Weights of a small GPT-style language model, trained from scratch on English Wikipedia: 3.69M parameters.
Each number is 128 + 24 x the weight over the matrix's rms, rounded and kept within 0 to 255. Layers, rows and columns count from 0. Numbers have three digits each.

# layer 12 MLP down (transposed), 384x96, rms 0.104, rows 256-383, columns 64-95
145103105157108176143129107120127129117105094130120150112130155107149125101153155110100096088122
144169154142166140113105116137160122137142117081152177105082149156097141137118123142114168099104
113119094111141135071141112147131139075156174098131127164092149108103107125130092129133108098070
134116163093128154130118105087143160149141165154122111099135133126161107102137087138120157141135
149120097086144134123148145183143125123139120153147187107107160131141142141172120118152134117106
076079130143161135128141159102126114115138143122127154121120151161092089101027149151137141095147
105126122110151131097168135123132107127118119150118117141104147138120145146130131133123121085136
109190111134112211127120118123119147077155156082125142155138105113108123097085117124085128096149
103115113122147196093093126132095111130090173137167143133098155116116154108138133134125122081092
124100122101163117106132167131135189097135100126196152185115119114156118125167124075122145079135
123143135145128169082143132120153116144109124124136154112104127145142128093106108132141128129140
130135118170111138194153134114134114124132130146101129144127142143104106115130112140109124142111
129114120101138148126089102092166096123108097136151136166130108137143136115135145113108158095120
125101163114104120131131092133116152084113124135142165125104093132137165102158110137116129156142
148131071103140089137162165143148113113101119067079170128137141144127111170128131099158130138131
141164102127117159148103084094122121092143139116136190139131100183130118075140176118114145136134
096132165110117161134155154110162126124105109117144135118084129145100148124116132155122112101112
095134154097150145133113126103135082114129163131155134143124153107108117157123130130120109111126
096110145148130114152106111083099186078142136107161112071121082137130135142159145117151099118137
115148113128148146057129136163118179088131140148143121094161108143110163102116160176127157162142
159156120127164127151134086101139126156154158130115166119115157132127101136129159147094117108122
138150148143119131167078125117159107157125109159118105177099145119142092135138111179107142157119
142110142142155129127150156146140134130080080087079151127150137139081150125082164110154120142123
123117132123138169124163112133172063119057099144090120115113139127166135100135177135129088107090
103128129100149125092120161113130124102119142129143108133117150132110129156089125141155112123147
133085113133139106131117131129108166142136147138100131121149160096140147170111139093105172092077
103136135136158159124103134107125095130132130130131144150141131147120120165079111099136148084145
145103125119182149117094170143108103120163080099107111156095178116125143124114107154115130106099
142146129158132144153146138135132150149110118120149095083132144150184131129097129107091115088169
124139151135168134100142141124151145133105163116148094143084137148082131143085110109145123099135
192124080143107096107137152142127149120134123158106121131135168117136148115109075100124135137092
142147125126131117140138133117118136064102119143131191129128107090135118128156106129149124142083
186109142151134125105129142139155129104145097112143131133159109135104120149136105117104177135140
091121129138143129127119153138145124109121162143129123137118115113149131103134118088182098090109
125103174162091127137147126131134119142126146125115171151150158133108123134139140118122130104145
168130138098168167125130140122151110147115149133135117125136142112086141156091137148145113127105
109131155112143062140149156151189151145106120146142073158110129109152111141145130124121100124127
109125108122173130109129108142134163126111150132155148072140135117135132122121151122126142082116
108156157125176130161147120124136090099109125099136104131168085143139145138093111126138113129126
122168139148134157062116150129135107120105070094154129152114144144122118097070119118120125115178
139128155125081130115136128128128165121100127102133121113110099117118142140248157141150123175173
129160105129069112148050143111126091147137094148084138146112094069171149190158180155118154103165
102128154135164135148139138114130125109091130132142116130090130135112135112080121121143113127134
117164127144100156107088099110113126112129105128131185129132114145161144083162139154152069146143
135114101104111135180094125157113156071142114098150137139120186125122115162119121152180098092127
105137120114123120130118163106119094173166148125120078138143160120120099130161120166168166115148
144132143152151159126114163126100140131172146110140111167139105139116161126061157126161108115128
135147108125143128106126141156130173153097119105150130142118112108132151107065121119137127111127
158139136142136107114088102073136102149137132090161116076133140162136070136150163135130108149116
143118151169108103116146142160114119155147116180111157136136092118139132098129109091148129119144
096161175122139149131119131138094096106166138140150142131071105150127170147143162076102116120128
114140137185107104143142160142063135121116088132106101106129093125094136111095123083092116148129
140114144111150116139105085157146089128127142153134103156110109162138180074230108124098129179120
120136157163110107094126193144149147120127090121151142147129119089169120125150115099144094145123
138119146122142142115135137118129117154124130137113104145111111114110153139173089130113113094117
184095099113119126147163102163173130098128088193155111135120129132120131109111155126152173100150
122128155095145173144139113119134137121076132132106115097150126094164171151154138116070112149100
154106122119114121119130169154119187142123169114131145094124107102144141155134130112155152103138
157113117105091077101161187139088136126158109137156150130136116101099107144113096126157116105159
149149132113147122164161143127160101095143165125173103140115149153099142154105111109118142150166
126134131094142153099138125129131101106103143146107131144136127126133158143136121097139149092139
115103092148096110104156181075104148126121112104117153137126129123127157149163077136125108086147
107135126123152114141123141126119136110093117112145143115100117171129124126183117148184127117118
144102132101147122121151134124130176080151136158122133130148119140147134182154174101129137101144
065120132144103124158152139121120087108118171162088140151123124140133144160169123095187135114120
126123129115164144139134118131144102158085145173123111148141162108091123137109124135129116104109
138088064098163131119104172118130158127127134106150107114143107123102119112154160139147114134108
147136144122126170126154130112096119153135115154193146150085150160137141143129115129112109120151
142164096117121114098176146129155128097129102118072142179105151129103112130176109123189115146138
117132138177098150186144143150107105116150097132138147132174101136152110111129120121105133133143
130170131123124108156082127106134137075156092137167138115138116116132130127189120121145098108152
123148183153121154132089121119133119183137171152112113109172119112148119145105127130111103120110
169152160133137154106142138143124121152110151125132121124083115130091112141183111099169114121131
105122155135112114143115113133120117145143119083164154124102138134121130067116121137136124160123
157143164119115090109174150152103135140186130141143147139138110072199144093122123125128141159152
120117088165132119109114115113131155146128111177137101128122141138164138138159108144108136107098
120092163124121177125085127130208086139135142151131179161115158133120110136102150112114089165088
155129159101146093152183150126140127140129150126104111136121133125087129156107125085116177154112
132128107085149174144169128098138127131156099100121129168118152149131093118136153085120164077121
142157119115102106122145070109150086151120135149134122136126144155098179175117105153141087122107
093124137062157111091142164139146081138087108110137126108100118120111136141101124093120107093142
113123163111145146090134141143159094130122134150118144133105141132092138145139107108136105101160
109122102114124119136150129163128127136114112122106119105132110154123118123127108149098105163089
148111107121173110108146162139118105118087106092118129124128129147115132157140112123140098156120
177143125127129136100147168146095160184150187161156130114137140118144118140096158117112140117182
097105126143089178143129140110115192073145123151109130171128081141176146113108128124130123074154
106108131152095114147140135146097106175103083145107137113146133143147089132141123092142192143159
095119128124149162115117151131149128156102119128119151116120123138142114147101121105121106081159
114158107086061165088075175150083110126136102112181126104153162149117082105107073194124087124125
124119104143085109126158148131149110166139132101147145201108134122154123129087171114111158091159
140156150156129109159132099130125121106123086130191166120101099129129169139137112101096147150130
129120098114106155145138158138129149095119115100134148101170113142122172098144144125140130124129
124107129126136152122111121153117143146145150150139119140131141139149144127136133153112113146096
163145147105151147126144149147147101118106086145137166144126132088170109124095123122138115125142
086117122098119160094120106093151139118137130124114143123121166144127092145129103138071134136133
117119135139073135151138118141136134137112160132118192126131084112200145146116151084107091085097
117129124140139123126109114115161089132128154119149162152107129169108146134170151114082113122127
115139109136095152159089107111113131104129128133150161117092115125138122154139129133202132150110
148121171115132110169141161141094176082121122109133104143114082108078158091131097138126093155116
143119139155080134128143084091166175155127119108082074127118119126141121133092133154157117142140
103111137155122160135164143106137148111123168155138109146089089116175065151094115173104172141159
114100118121164152095091131123149098113142088155122106125128164126094151103076144083140158138150
131128143133179109089168169127114159154163131133130100136129121123084101119056090143160144101137
110126148170152165093133118208141092136141105127141131131108149122124142149080087124152124110159
110136154145145156103131119138087119108133130148160122140129136136097135135118114128161120109094
075136137116140162161122116127142135148106138119117108156145127115114114134113119129129093129163
135167146115085148097127148153128112132125131136131107150075113133133126118097139133128148124154
118125124119175147134130159133121088129107125149124116102111105124113121137091128114123140121137
143085108122132142067132128119098144132104105115124148139114125141142097127133130079115128095185
078144107126148103123109135123130104093140126110139160133108113162081124160087165151120134135102
130122123126120145122128120125105163072077151131122125127155142137109118094159143115133112129108
142144085134106141124162110123139183109113137166127147159125185106128128119126140160136138123159
160133168109141136106125136157123095143131113114137102098102165135116129195218109131113141099118
173124144104157142137162109077098110118169168124154116118135094122106089116171164129179170112119
113104124105171098136158145107122097125111135107104108141113113130132137098155118107127115128140
109110181083160110125129178131145109098163139167140112120110145130100114122092105117169081144104
077129087116135117089112128129107142125117137143096132157137143131121161116117144148096145145138
163110179101109132134112148132138124138139107157136113155158154132087135158144129127156141102114
139140130127139151120150121159102107135156135126118118123068151130110137120127109145150113115083
179106150127145140148123093099141163097104085142189155134127080141113149107127128105156143108113
138151114152130118105186146126138097147154127171117150127149162127102118148072158102110108112133
137112110153129135122124136153090174167153150117101130153165105114123080134166123121120140122131
131114125121120131123134128183123162090111131145085156121119113111126163132134136153111073096098
145152179137107125149162107101141154163114107134120179080149088131127103133120158113109123130133
107109120096112135111112122119139162129154139139123099137138119133138105109157178106161146115141
145152092142113143139143097087194114118103141111136131132141115150120183080091122110090088107126
128127112099140077113146126091138173112118103141127131155123148133109157121135156132146122154124
116115139110159117139106127125155120108125139186127109158196138112110131090088087095134114110100
# layer 12 MLP up, 384x96, rms 0.212, rows 257-383, columns 64-95
098168166146062102119129145113163160113084091136068124131179153108112077151123125138143104155139
116088132149145120144091138142126137156112106158133133139142112120092141103086167111106134126122
137151092133142128149146100161145121148134178135125116193104135153123117105170104133118132159104
107112130116144124128113120118161149171162178156143145164144101112148162135152128164093125092148
086117115138135116100138132115115138126159139166094158087181156167114086153098104114113136149136
101114107117179124125123116139117157125124169113116129147143081145168157143131130109120138153105
110131179112095153108131098175110094112142138160119109109104147136151098169119138146145121119094
143200172117111102180144130154157176145136132124127118100157120155128145126130111132112148157130
108133144131123133140138105109162092127128113122151095095156107082157108162120146116103119121151
148082144117115105154123089112152104121174123137110114117125136126145144130079105151122097133124
126119127123115118109107129154116147106091137119122113120109084099149143117149134127101094120132
098141147134171085125158157147112124162138124098122086084177128158136115160165121128109110119155
114176136129135151130079088116131131170108148132129122128110179098121131134102147146138163151121
114090162150151137118101120110133110173098115147145186124146172140107091092121155143149097119131
114097131106154146134142124136075107123123112121112132157140125122145111119121118099117152093107
144131120105129109117105134131119131116140109149159137126153128111123116129123157120115129126127
141145156132112129155112185131160141145118119121148153148073121192140159083106142121096153134108
150124140094119099129124118118153104127125118130127097143144144130142137129126130146140111168161
120066122100135140099149097098140158128089132160133131156163164136167139129175101112129137127131
138147112111135134120108149148113133097121125125128125178144118141129118127181109154122120112107
113134134120117109144145157109155157080164102148121116162123121121114153075117102120107102111110
120107112148097127099142150147093109139165095127121143140116145195116098131147109140148175153112
138164150132111113120136110138186155152146136154146120144146160178138148129088154146094132138144
138122089124136116131161108133130158137091158101088123140143134154172137109127136099145152131155
081142137149063115137119119153097091122104119146132100123154128152100145154133105121108107158094
123129156100156144156102107129116120109105160123178121157118114130114115091147144149117111161168
130184107081156126104128130129119088118134135128103127099124108076190129127099140117113128130117
121113132122140129108126087140134166146110146114157124168113116120154151137158150096128148142184
142171104107083088149142106122150119127183113102089165094123118108129105129157117123139157146129
081089159118115156158101109132138129136133104144143140144131125114128100146121157141149139119159
132139097140107112153134115132155121140119132125115147118099154157123111121120121150118115116097
102124140133147113098176116103101156144150127142157073157089103135134144097101143138133179179120
165143165128116132103128167131120119136140107120112142130113176106114108096156158124101155147157
090123103144136129106125154135115124163134119117183084092109055116102160153137121118110141162143
087178129139117122146154137106130160142136134120115080133122108122151179121118126113099122134120
119145130106134140108139150095139137107125136138092130167085165148146099111111134111113107140137
117172144141090169141149126171121112117182121148121146147159100108159128108116094123122115141122
063155191127126139138163135073124163135141151125137147163163108150114104128135128109131119136121
125092145130137083181171084151142135156153129124114107147133144104100135128114180098150112180171
158111122124131133137118081140120102135108129132071105131146121131121123107109112144109136162094
109110141100136124124172090120132092145098151156136161127100115150098131118155124131071106109110
098111123130112137106082127152162112161130196162109130159139089155127162122147114119125100155089
138107108085106125105119121121162098144113136114085090097145133101130121134152129119111109147145
102086119132140139109098119110160108151110150119087133103088118135132122133091137165115090150125
089085145122134153087120118130136087139075126125148119127097178139144121160150140150149142106137
118103134140131167146133113146151135137083091129135121136086155144134132098145080138134129132136
145142170138173118111159118184140139130134152119157138125135132128117123119149166135110145124107
084150149125154152121122112151139131162136142126099109167112089122135136105144103115122142157147
109117135147148108140114141097131085141142144058125145124130118104138133147138142122120171142104
101103124179148110093132108141137143122103145126136138145127173109118111168101120143113163162133
143123105151116127139152120189167115131140131099138148132145132184127133123145116096110104132143
151082149113106108089129128119142091113096094108071103044137144109127119122131167111098081101127
091139111109128125163131122106138136147108136119130170118091140153148143136104184158083152116154
152098112172104141165097129140121110111121113144169136106137129114131145145136170129138132124134
179112166149186107099136112133123084115153117154158117100097075160101101141092130100101153145152
125090119151144106110125117149107098133117098153110121127111114143131101096122114133156160108183
122143163122124130123180146157142082130135118154098130158128140093149129103111143119105129166119
164137098127139129119111091115164119124124117107121118137103134180164166117115108118136157161106
116101203061156132165136112093088111104081145137105152120116201131139133125181102116094141093133
089115166094163131123101144110143099109125186149159132166147188129156113193115138088128152112079
124141129133128155117093112157103155126117106146119112100126126115089107107099133134101123159134
135153124124135105105086104138165146163109154080096118131154137085088129134126187122094134173102
092121062116111157114116123131085130130111123161103104130150125163113160103118115118141137119114
170146144153068133134150133142134145143145147090096138133129146156180102150175112168114183163091
149144121159083146138110129133128165114129132152159139127111123144073113106159096155113116119143
126132181176133140110132096103133130101086133149140128102141135136131088156118104096118139141105
117141130108116147112132124112144123142111113119085121096129126129142085128156116122122124131115
136118113150117129136123151112153157183151166120080111126146124118109106095126128135131128150146
098101135098144139102109118100157141141144155162085147095141133130100126153188111104129129122146
108146116137081108141102110138127123142117167123145139110128158160117146138162130161108089137143
134127133104098103147125168162131117101092140144126138174123175125097159146102110180112149111143
133124108153124143101110130108089156123145120149115120102143150119152112110124180113088170129142
143131137155107173109141170100095124152132166125151109126133152157139142126138072149136131107142
109150101122129159159103109146122119108083102147123115110142156150092136143113118110121157115102
192132085101154132121109124114157126117117165149146156115135158174175134126134104129147136156138
132128163144089149090121103167184140162142128124161173178108194136133058162102131130116138138156
102139153170109125152106134106088162109111095117128153160151098100151163103158140137115105144109
104129150147124109140107131124127139151092121176135087089141084119098152157108117140151133127125
037111123093117082081152126108134109139110132115146128123102108112161103068166133151089129107144
132168139183129144140127115200105121128120123115114160156111170158162153123169138127114145154129
107096123110132087085136085096156140120140135157106181106109110129099097121141093094137127133157
145148164119119136143123143134146146118136181156157146162134124126155135153167152126153162117138
139099152128083137106155123128117112148091154135128158129114138156128127107125127117134128138119
166101169154071121165176096099161131152178128129102190125158114129124136092124096132116115127132
143118117134136155131140124148133153120172152155155105143099147157163151113147141127086141168134
153137166129114117137141129149147144102171167170144141180113114159127146115147095157098081136159
162146133159129102138153131130159099102137113112113152159102120149166120082139159093154148174172
114135145138131119095115110142101132133151074182104126124123104162066136076140099160136110168095
164114135149117097105131148077136109161136119090121123140111122110087125113099111134110168136115
173139101102093148145111129134128113134129147118114120087096139157181147125127127131126129167104
125127103157164144133126124157111138103125113099144111123092132131104183106142144116155129158149
125112129139121110135167136127159119117124158100094145098118193087153153117152133182157129167176
183052137102140130135150102159112100099123147167123160161111146073137155108129136108148140130173
136153134144126150092174117107153115129154119106087131141108145088151104138143109127120139179080
142088142110103120152116077111146110147138164134082144157126074124130172100153101123134110129125
124164128128150098120126074074148098127137120132121150098087119135133102153133130124115138117131
138130114161137161134122137097117132152135149145066155156138138117146149079127123149110144145124
082098131137162158135140136169108124119156122180096124123161154108161113123112113113139118156159
062131140145138150133130120117120110114090109104100095109136106072148102143106088166123158140134
133162111158128145103156111139125149130147169110128120173136104130139141111128125159135153156175
135093108118139115149105128122136049096147154099120110106086123111147129134118124114101169154139
112120120167132149098147067122123076165140172117131159094161170154119088143134136119133141125161
082099136097141132144115116088102132147157144129080136153145121110158121136146137139089144160132
166121093171120094117140136090128113147118091079080119141135120092154175103084132126106167146136
124094146169120177178148120136126125137131126134128151104140132153106131098185119165142095144147
151126148152142127160132146115116132127118107132132122107186154141151117139099132129111170149151
140123089128110132152131153133167136130155106176115120178143137108136139109147128134124118140148
122149169160130156095112116133109161129174147137127115105144146115098132120163068126121077137129
173121097133099149115136137127142130099136162067161110142138111116163107129122133094107105144127
149143101130146106116103101126190067155121153104121136138168136169160078138137133102116136126132
160172159108139169148172121133133131136081119135127148140094147093105085143128153111152166158165
135140136140131115094136116151125087173142167105084156095160133108129126126134093131140130122105
083139120134137163108110121182153092128127140143122127100148188101146157158149120101102102139156
144097139136164143115159142157127158112139143139123150138099187109137126094159139132109128150181
130109188112112131111083106136125129174086120144121150161099146150159129137129147138134128141155
110150119097157155160111123120126147119126128135143154109130134107126137120050145101106118108104
096120132147113085100093135088107098171122161113165145103087134137150143132132192148116100157131
102155112147161133154112148128138141089152158131127112130159143151148133103108102125093128132121
117132130110145164124121096143118116154122139114131166134122107112106154127110158147160149133111
170127090107117116100141140115113183141130112109136153129139157187129095131123113108099119138151
141110122109132124185127109179103093123105116152143099101119116115100131123108124108120133137181
145104092127155105155107117127103118122106126127155137167176116108131098127101117146134147128108
138134165175106153141094091123166126134143118094129145136105145150144127159105165090096115122139
163156156130133150137133115118139098124143147153156083141105138133157113121133123156161160154121
084080136137087145125158120089158099152119123136136096110113202166148152159125180149110118156151
106140124148138140132141123156118111083140073151137105123161146137147097160104119108110131107109
108110134115108094112120124144147123168120140100125106170122094188127154169118126160124144142109